Weights of a small GPT-style language model, trained from scratch on English Wikipedia: vocabulary 4096.
Each number is 500 + 25 x the weight over its row's rms, rounded and kept within 0 to 999. Layers, rows and columns count from 0. Numbers have three digits each. The size before them is the row's rms in percent of the matrix's.

# layer 8 MLP down (transposed), 704x256, rms 0.0628, rows 260-293, columns 192-255
105:474523479502475444523477500510489492526484480472528530522484509494448493531498529542512437488430508480507513553540498521520521496505508504494544498507499505460485538468497512492507502505528544
097:530526532501505508535500505477458523490522517489488481499488465490420523488489485504524495480498503537504514469562529516451518521499489504515521493507496459509517467471477531467535480498467523
097:491519505512498528530464477506505500532556537497513519509439484511523510579510526481495498488476460478515470533478493542525480522499467510500526512486470497494529515521519470516502506490521511
103:476521431532504493517514497474482472463517497485503432515527476456476523465517502533551523495509458508493519475507479449512473487522509482463510506514495523506493488517493534500486546525556515
104:523563472496506489483489499519463513497518478502467530529511471528507502479523528507480504452491536484527509476486504502495442522498530499510465474462489483529459524488524492502537524506530562
103:476536532507462485509515467483436492469524481518466558523474494541506530479504537512529486506520481535501514515489521521483511510514486545488509471502477519501515528500524496502506505506517553
096:509479474479507473505481498457484516486512516506482471516506522494519518446496521504522484491491476530498498524550519475511466527519461495487487494467527510522513503497491513512514495476523543
099:490549513520492480474502483496466458550553485492499544489505506471519487475480490485526478476517488503484534500479488530489527551487491472506502464520531482491492531524524505538514544509489484
096:477497499541495540551512452491523535479496520493463481504462511512507570508505472502514495563517504488496498511481511520507540491517488476472495450541526516466463513474475530496522499490493515
103:483489494459556457535473517520476477554485505495524472510465495507491478498518520496519546508544496512471551525499481453482519533550520454532499538450519490475521454494569460521473531479495490
102:508466489557501514462469448477481517476538492485476509519508449520489493506504526522481487538450502487541507504515476513507499494460489483555513497475508504525535530488521513471494486560500497
096:504507502476535525501496448482485502513507486507473490527467529522469486503481513519478465487506513486509510488526506480512513509463500501507516445495503467547500509459489499502446490511485524
093:484545502509501479513486494501441498476488473492481533463530471519503518515494505476500481467508504511501509521465502501513488439501505508556489517518521516472483529485517493547453496476460526
100:496510446522465536512529517487511466556484520545497540522524501481521518496479496494500512510519501501511539516500539491509535518539504495520516527509495496479500489485478496525502483490517469
097:485483532486460467502502487463483521507474536484530517526525501536491534487526522516510483504490468506533474473472481524512526489518497492518446528504502495519493472501441477517513494488493542
107:515484478505531515504465494507480508485473555510493504495488518520517489558507463482502500541484533517558488521532557496519505478504504548485472475489502473518497479553455508526505511517530484
116:471493459491503529444466477472457481529498488523525463512520506455522500494490486545498466488489454526522507515466489445471470498490501472517548502496495482476546467513526477531546500525527538
098:469518477504510478530518510556438518482498511582499519535520490479521465500486498468495495485502488534498523509480515484495531494487481510537564475518446472500487480521484487482497521465504501
098:507520523479483518508499486501530489490478513463515510498503534542497517502530438498458496478558518514498472517500479500482490504525494515500480537464530499476526562511520524494538518518538482
097:487519494500496538467510456549524512523512467492483451491541476482519482507519505498545483502505473475468496506513483475476492523500461509483513473534507473520530501534493493513490469475492501
091:517506431510496509497449468515516505506506528501518496477440468576484498487533493482456453473540504521498488473465516545482503484541527489509506520545503494482514514529519475473478500521499461
090:453494519524506483542483466480496469491521439552502477482535567497499500483513502463512460472528498457519541477495533502518501491498541477548493536535515544498507464527466510462493501554507513
102:501500487476493520510501529488522533479494529457533484491443462497499479498510515523476487503488504496493463545499467510507516487478526508517507473489457522546474483485496475557491468457494452
102:540551445496485510465509480495466468466504516540498498501435480505509515431535494467453510460480507493529515479483519521485450502477486489501492521506508543503494509491526480504486495460487526
099:506509532521501418483514472531516494514496448464484506493547466481496476471502484515501486507498514521483447513496500483455509492509486522502521466520477526462453501553480515492524530464506536
102:501529549512477449470485526516521501503505460466476501501507491459505460492509557505511501516468514526499507507485511498503539474490502502444509491501545514487559481521514454494496476544491484
099:526509503489468477531467512482468530491456510500479550504506523487466508467471486510479521479483476520518482503479482527508537491551511537476525492488485492504512454482501494516509503517481499
101:493503485481513476486532475476464487448518522488545527493469528458514556497501502462533464474512517504485492516498520502525505481517563487485494438468495472509520518507479524500449481468506457
084:507487503497515424498455566497530503482516499500492551479493484484499459475503498502466523509471521478486477493512524508464503510518530527479443447527494525517550537493515507528494469478504503
103:503492485498518488504522512503496558478515478470506518528545502496518515532483504575530514478488493479550489518519474496495498520479484497518482507501510480507507516503491494543505476478506514
105:449488512495497493518505460519477431466542482508517486508514470543553484468510482490516502517505501528494484489497485519536488523488486471482535477557538501505517488483500531487523468499499496
095:514479515461486503483453466468530510493504532515526498467451462485533505509483481501488494474499542525441460482514508486531515495479524526551472499510490524500494508500527496501527462554502517
101:497509476490543489511506504489547483498524486478492543477536484498508464492496502508483433539480506550537527531500522528550503465501521478459506506524500461492504493513493525498537470509521506
104:523517496472477518547483543523494477530514527529534500493442493507476483470498497516480473505445531479523523499523517540485493473512490496510500498504518503502503470517509460514525525473550514
# layer 8 MLP gate, 704x256, rms 0.11, rows 261-293, columns 192-255
096:521500498487466468486525529513463470479534541518520540466489524559518521546496498500523496493482505494519488510537467492516470480470456471456522486541490505504514530489506490506522508481477488
087:469467520498519468478517515508469455499455499496444493529546505468528493482493521503464518528518502462515524496507501481498488513533458529464472483502479496499473472511488484468498470509528466
101:487547504473521477494452502520495525516483530501473541443523498540542448515492530474504517531490476457503539518465464506528513514455480502467542521489494511453480457511503438505539501502506467
098:485479515499523506501508485525483493548483503472536502493525475491514522518487511519448516501523523521489475511492520483519471513515523532493534469485463525534541499498497504475491519509502472
107:478530491478489464478472472475541498495503480505472521491518497501510462517471492517523465456520525483549514538489527475500534491496472518465515484512490512517515501484497510459467483512479485
101:496498490525512513452490504485513457472490487479546497503481479524482503496482499477519504526471514468548527505512519500462479522537488498545513479475476489493532473506463493499469509504557470
092:509461542509488522483498520480508461501476487518514517531514511495502498494540504521479520493493476470508473504447532525511502483487478507501493517514510513539510482510491506525498489454527537
095:531495514445520464546540508476488485463513505475486508492501454537552522474525483514490512498476492482496479458545503487492499474460477505520503494492484514553532482499526533485519488523506499
105:512480495510527447487512495491440472504514499482470513538469495472492479519503490530508502498498510525502500548500491511520480509509478473477509463549490463509472465512488465490539529427506455
107:507490530535505514513469515450537508501484483526494480521473550528528525538501463499501518476488471504523502521516523491577481547476535518503536522526479487517494521536498466533522483515499466
101:508517483515495495468432536448463483474509470491493467496540538486477535507488475479468500485542516483510503514538485504492523484475492521539451445475491458492541525462488494458477509505529469
103:491488498520506513423521487524451518466485521522476507474520496508514497521509488498494492538491502465508480501495482474500499499496476509529497491491529526549497494514485508522484460507482461
093:517455546479526500484490505508484493496530484493495517447494486502510484521524499530467488515466466504522472499493483487508495446466506529508510503516463508469499488540494524466507483506542484
091:478465538480471500504474480510486478462467515505516500499502496481482466454537507495470468515495486494526521487536531535492491497547547522522494504470513483449501521515506496494475528467478475
103:487506550528488469463461469522510546522471540518467485489519544559521500516478492446474477498511531496545470494499515518461530500554493471505483542548486511479450550511484537493514523524508501
111:489513538493500506547463503584550475526489491494518496571472497483485498497518531500525508508498496493508484474512466517469530542492532480531507494506460543496506508495503489495530500495520524
099:502507509508500503514517551448514533507488526451469508548485471483512491527492518519494508490501429474505488477500508511503513516543463527485495512513506478500488503536477537473489516503472509
097:521512511493494542506505481518533517489530513551491487516500460464475515516519499499531505470525471494507467503502512478499497509529519501510487505494448534498525553483497498518534490471506478
096:487502503470494539533531544493472502468490483511502501509469505510493509494509489522486508470514500511532502479482472497532527495458491492515499506507501531484513464489504530510496536531489492
092:481435529516450496473491543534465471504553471448499488519505515498556491505471493457483495519496495496466554484556485459503490516480526463527508528489487462485466513493480478481519463519499514
092:461513511500498489531490494483487520483515513475522488486518420483464508506502479512515481521511510451499471467524452541519533485507493502518550480510456478499445504492551519524502473476498496
102:516487502470481531473516484523523479491517515545447512566492537515530498463517472507477518527501460491508471529491487506493480473493479481466495524528512505509498463497485538456491522553490536
105:478498546484510513506465554488498503516487496500496506524489524540516493543467462471518495477513510479448497553481460490491539504482487486530498514468526456535493520506486489474519505515525502
104:471498498514512509497522494491492483507540491483485506489538539502523493511489491499479484477511523463483513536523515511550510440505512493466545458456496500489517471525490552479535469487485484
104:489466533480476531503468497502473508465512513534527509498487473505517525518524460481499509504498510496537535462489472543523550537526460491504490488499521497493526487512511483501498500481486537
097:508489488510538486496541532501513490523542551538499475456550535481498497468489497518480494502531483456494529520481501463506511485495532505537502491471474478506529524459480473526524476509512467
103:491492512501501512481532507477490442486478524553459490479512525494526488528505457460499490452517503491537467506457506533516519461494509519541498489506494501489525460462501511469483474518505514
082:515563515500508499483470502524491507455504510517465490478477516493475479519450453527511481485501467520473524517510498524476482514491516493533454475500500541516501478492467489482519494523427545
103:536519514472485498490529533485520507502471477523526523502468483501493518490457551498436506533463481470476533479484512511487488496467485482479522492530479516488542478526498554471527504520513448
099:468523483497495542488497474530491515513458517470507527486537489517469532520501492461505514545546482465478517517474482520491468474512523500492537494518486529419478511512536527500491495490472476
092:500486491490524471530515514562490540502529468502491497511550513509513462521534499470494487482492515475504495479482463516492514446499479528571491462511498516534460500492500520534504491479495462
099:472505525465483494529507493528472540481515514469532515478475523512520528520472564548461450501485548508511494490496480513523476503477462492536536502528448478461479505439474457505452537471503479
092:455493509508495486521502452520427517481492550500559487502438501523474501521512486508480535501462521499496513475511540541506519497502480493521491499478473494510506511511498514543465500467503493
# layer 8 MLP up, 704x256, rms 0.112, rows 261-293, columns 192-255
100:508490512474476523502471538527495470489517548525475507514465490512483563452504522555485522471488498500461488459507497499501514470456461508477546477552496516519509482528505490535493451471512534
089:517472475478518514534486485492480506454487467494459567504535533505509501488503518491513501533568552497486503523528541469471555493482520544485505481516490478506513508497496528473544495534478512
100:464493517499480514499523501485524501531484529498531530472509477457467489496551538543521521464515487515505475527490502478536516486486474491472503471546481524517528474516506482506479518541515527
104:486504518497491512493485544488493505513506464516468496490509493487498502522489454506468537496470510476524523484488504485485514505497515502473520434477453543535459523477469525503481506529540518
105:507500507512528488484529482515445509514492487499470498501467519500490552480446537526510513498499504443516456533539524479551459520493529520533514437511476534498485472479445497499465481507532487
099:526511452502534471487530458538488513504485489485543510548504502504490516464460480513531503479493509443513575499461512523471472510506480469521506490495489529493550476538500487509539481543498535
099:463501488480527510499501495515468441517505532498489510483490480480514520478494490537490461502503552487504491516485454481484520503502532493537507475479472495447515507453463522538505499510591528
095:491459512496505522487498479469508472502520490528542543507540504506503490480512509474472507513494522527494493482519480489471503503542542520507469464469485492480505470465510491491546529457505496
103:517497494468570528567503503509428477510519495504508531510479479496513522476511507517431562449536501490546519513505524532526508528501501515498516509471520469544520475503496487439485497484488512
104:507477485511504477479545504536493488490518496460477483523515498504485509476500480489467497493493486480456459475546479508491523517460481463518514521502473521503473458521490460498517530504498470
095:504527581501504501490514512514487520515525493476505484496519536511502510501513475468532456494503478485502525544523458486534486453452541521481484510474501477481495483483501483500506509513498484
101:527524506521533513527480536509536499534489480482501474499530501495503508527514485458459495487479503471507501484496499487496524457475496516500520503523464470448445488486534530502517481469558509
095:523489530472460509499462561499497496479513504516462510502523461523502510507488494476483500532523483469470489502522518539506510556466474391532483490535520505481490489515454493516529486472489537
095:511546503531499516431484495519524490531463505540519470530503537531486528507548522475533490513492470470481493523496541485498504531478490550507535467490544501481475475481460530542512525505482493
105:510475443462482475563476499501484503481486520475533492548493513504505532502486492522501446497540520493540533514529486518487544475519520486488497484515516470484518490522461507488521562466538494
118:506482511521516507508503495534525524516497485457495498528497499505491505494515535499497441506464456481497494464528507502474477513467519510514507534449489503503503495519488467481548513525547511
103:475520514526474488493490481543500481494478476539500473488544519500532516495503507470526460450529518489547472505479474498510523534510504527478489537526486575514465492496481499495539466520504499
099:486522496487481448509537501473503501447520487475515522448495500504498498482521461513484514479528495449476495502505479502488501491513500488493566506486497509518537540435505505490532480476512495
098:512527520497516545486471554486502495491512522463524483505479506493453554506463475477457527494495523493521499474483477547511481465493481459489486489493498510468529538498492479481473501547478539
089:522465463475540489465508471521503523518466531475467533542526481489472460496534469436455502493488502532493516546523504481490534503483513511501511514494465501522443514488484477504504498532536521
092:505523502507496493498550525522514521497525482502515536491501576521510519538527489445465473545508505480488471484498527514445489489479522477488532501494514506530523492552502502468486550549456509
095:536505478501534504486545528521446551533567521511471483461558508487502469494517484508520517474518497513490506523454509462501472492513533515517524528442485507464476532519470479520536502487525496
105:450485498535506527493529492523514514500519496528551470532476438464512504485534562501531481515521499508491511450553435514536500514523451488497515520483520495534539470459495479458495495518528542
096:529495458471531489511484484502527472528514484504529557453523510523490509483511522496505547490511452521531491508474493463463443485547555509539534509493500500501486517503501502441475486451521504
106:535498481481515469502542464503550540557456506541513504559518480495490503456496523518498449479505483497510503499469532501486487514505470516495472514486505508541563543443502475482523517523521520
095:530522497506496488477501493526483505502519471529527546475444498495502495465519530528500460485494515483471491484504519488478501489480470433517489529509478530489510524501462534469483545434488517
104:540513488514513517486482506482509512502522495511487475466533511505506494531493506476490466459465485515491500508486499490473534538498541489509506521472492492527484520497449490481439507495487530
085:521491519469505520476510475498516497499468462491467514478456484488547517512466478544516473548521494528496489489555512516473498484498460503546511495513493502502483464471492502459491478486509548
100:509481487527500480494512473497490507543496509467534495476498459522510465496525536496506515508466519528478498506485564520488458513489490516440471507516504504459521509466511473501516495497537495
099:484507495518523487500522517501489474488523493527515502512476462493499467510502457505507537496485496546483545449514493502481482532509514541545511481457464511500499566521519493439487468530467508
094:492498499471508509498502474519528474482481500484494515534534473533479449467507490498495532504473519474475467509510500482482535519526505476523498500532497511557516451524449526512527504496500497
104:501466493521496548478498527485476497467504559496490490460493495473519461476487517490519518511560503469511565548519494503481517535500453490505499536542492503480529449474505489523501474515512482
097:499464494514486477506514464518471463531517531484486492486539496531495481503516478520493464485519505489521487555499475474499524468507519494521489518519481457517502490523508511489511487488572484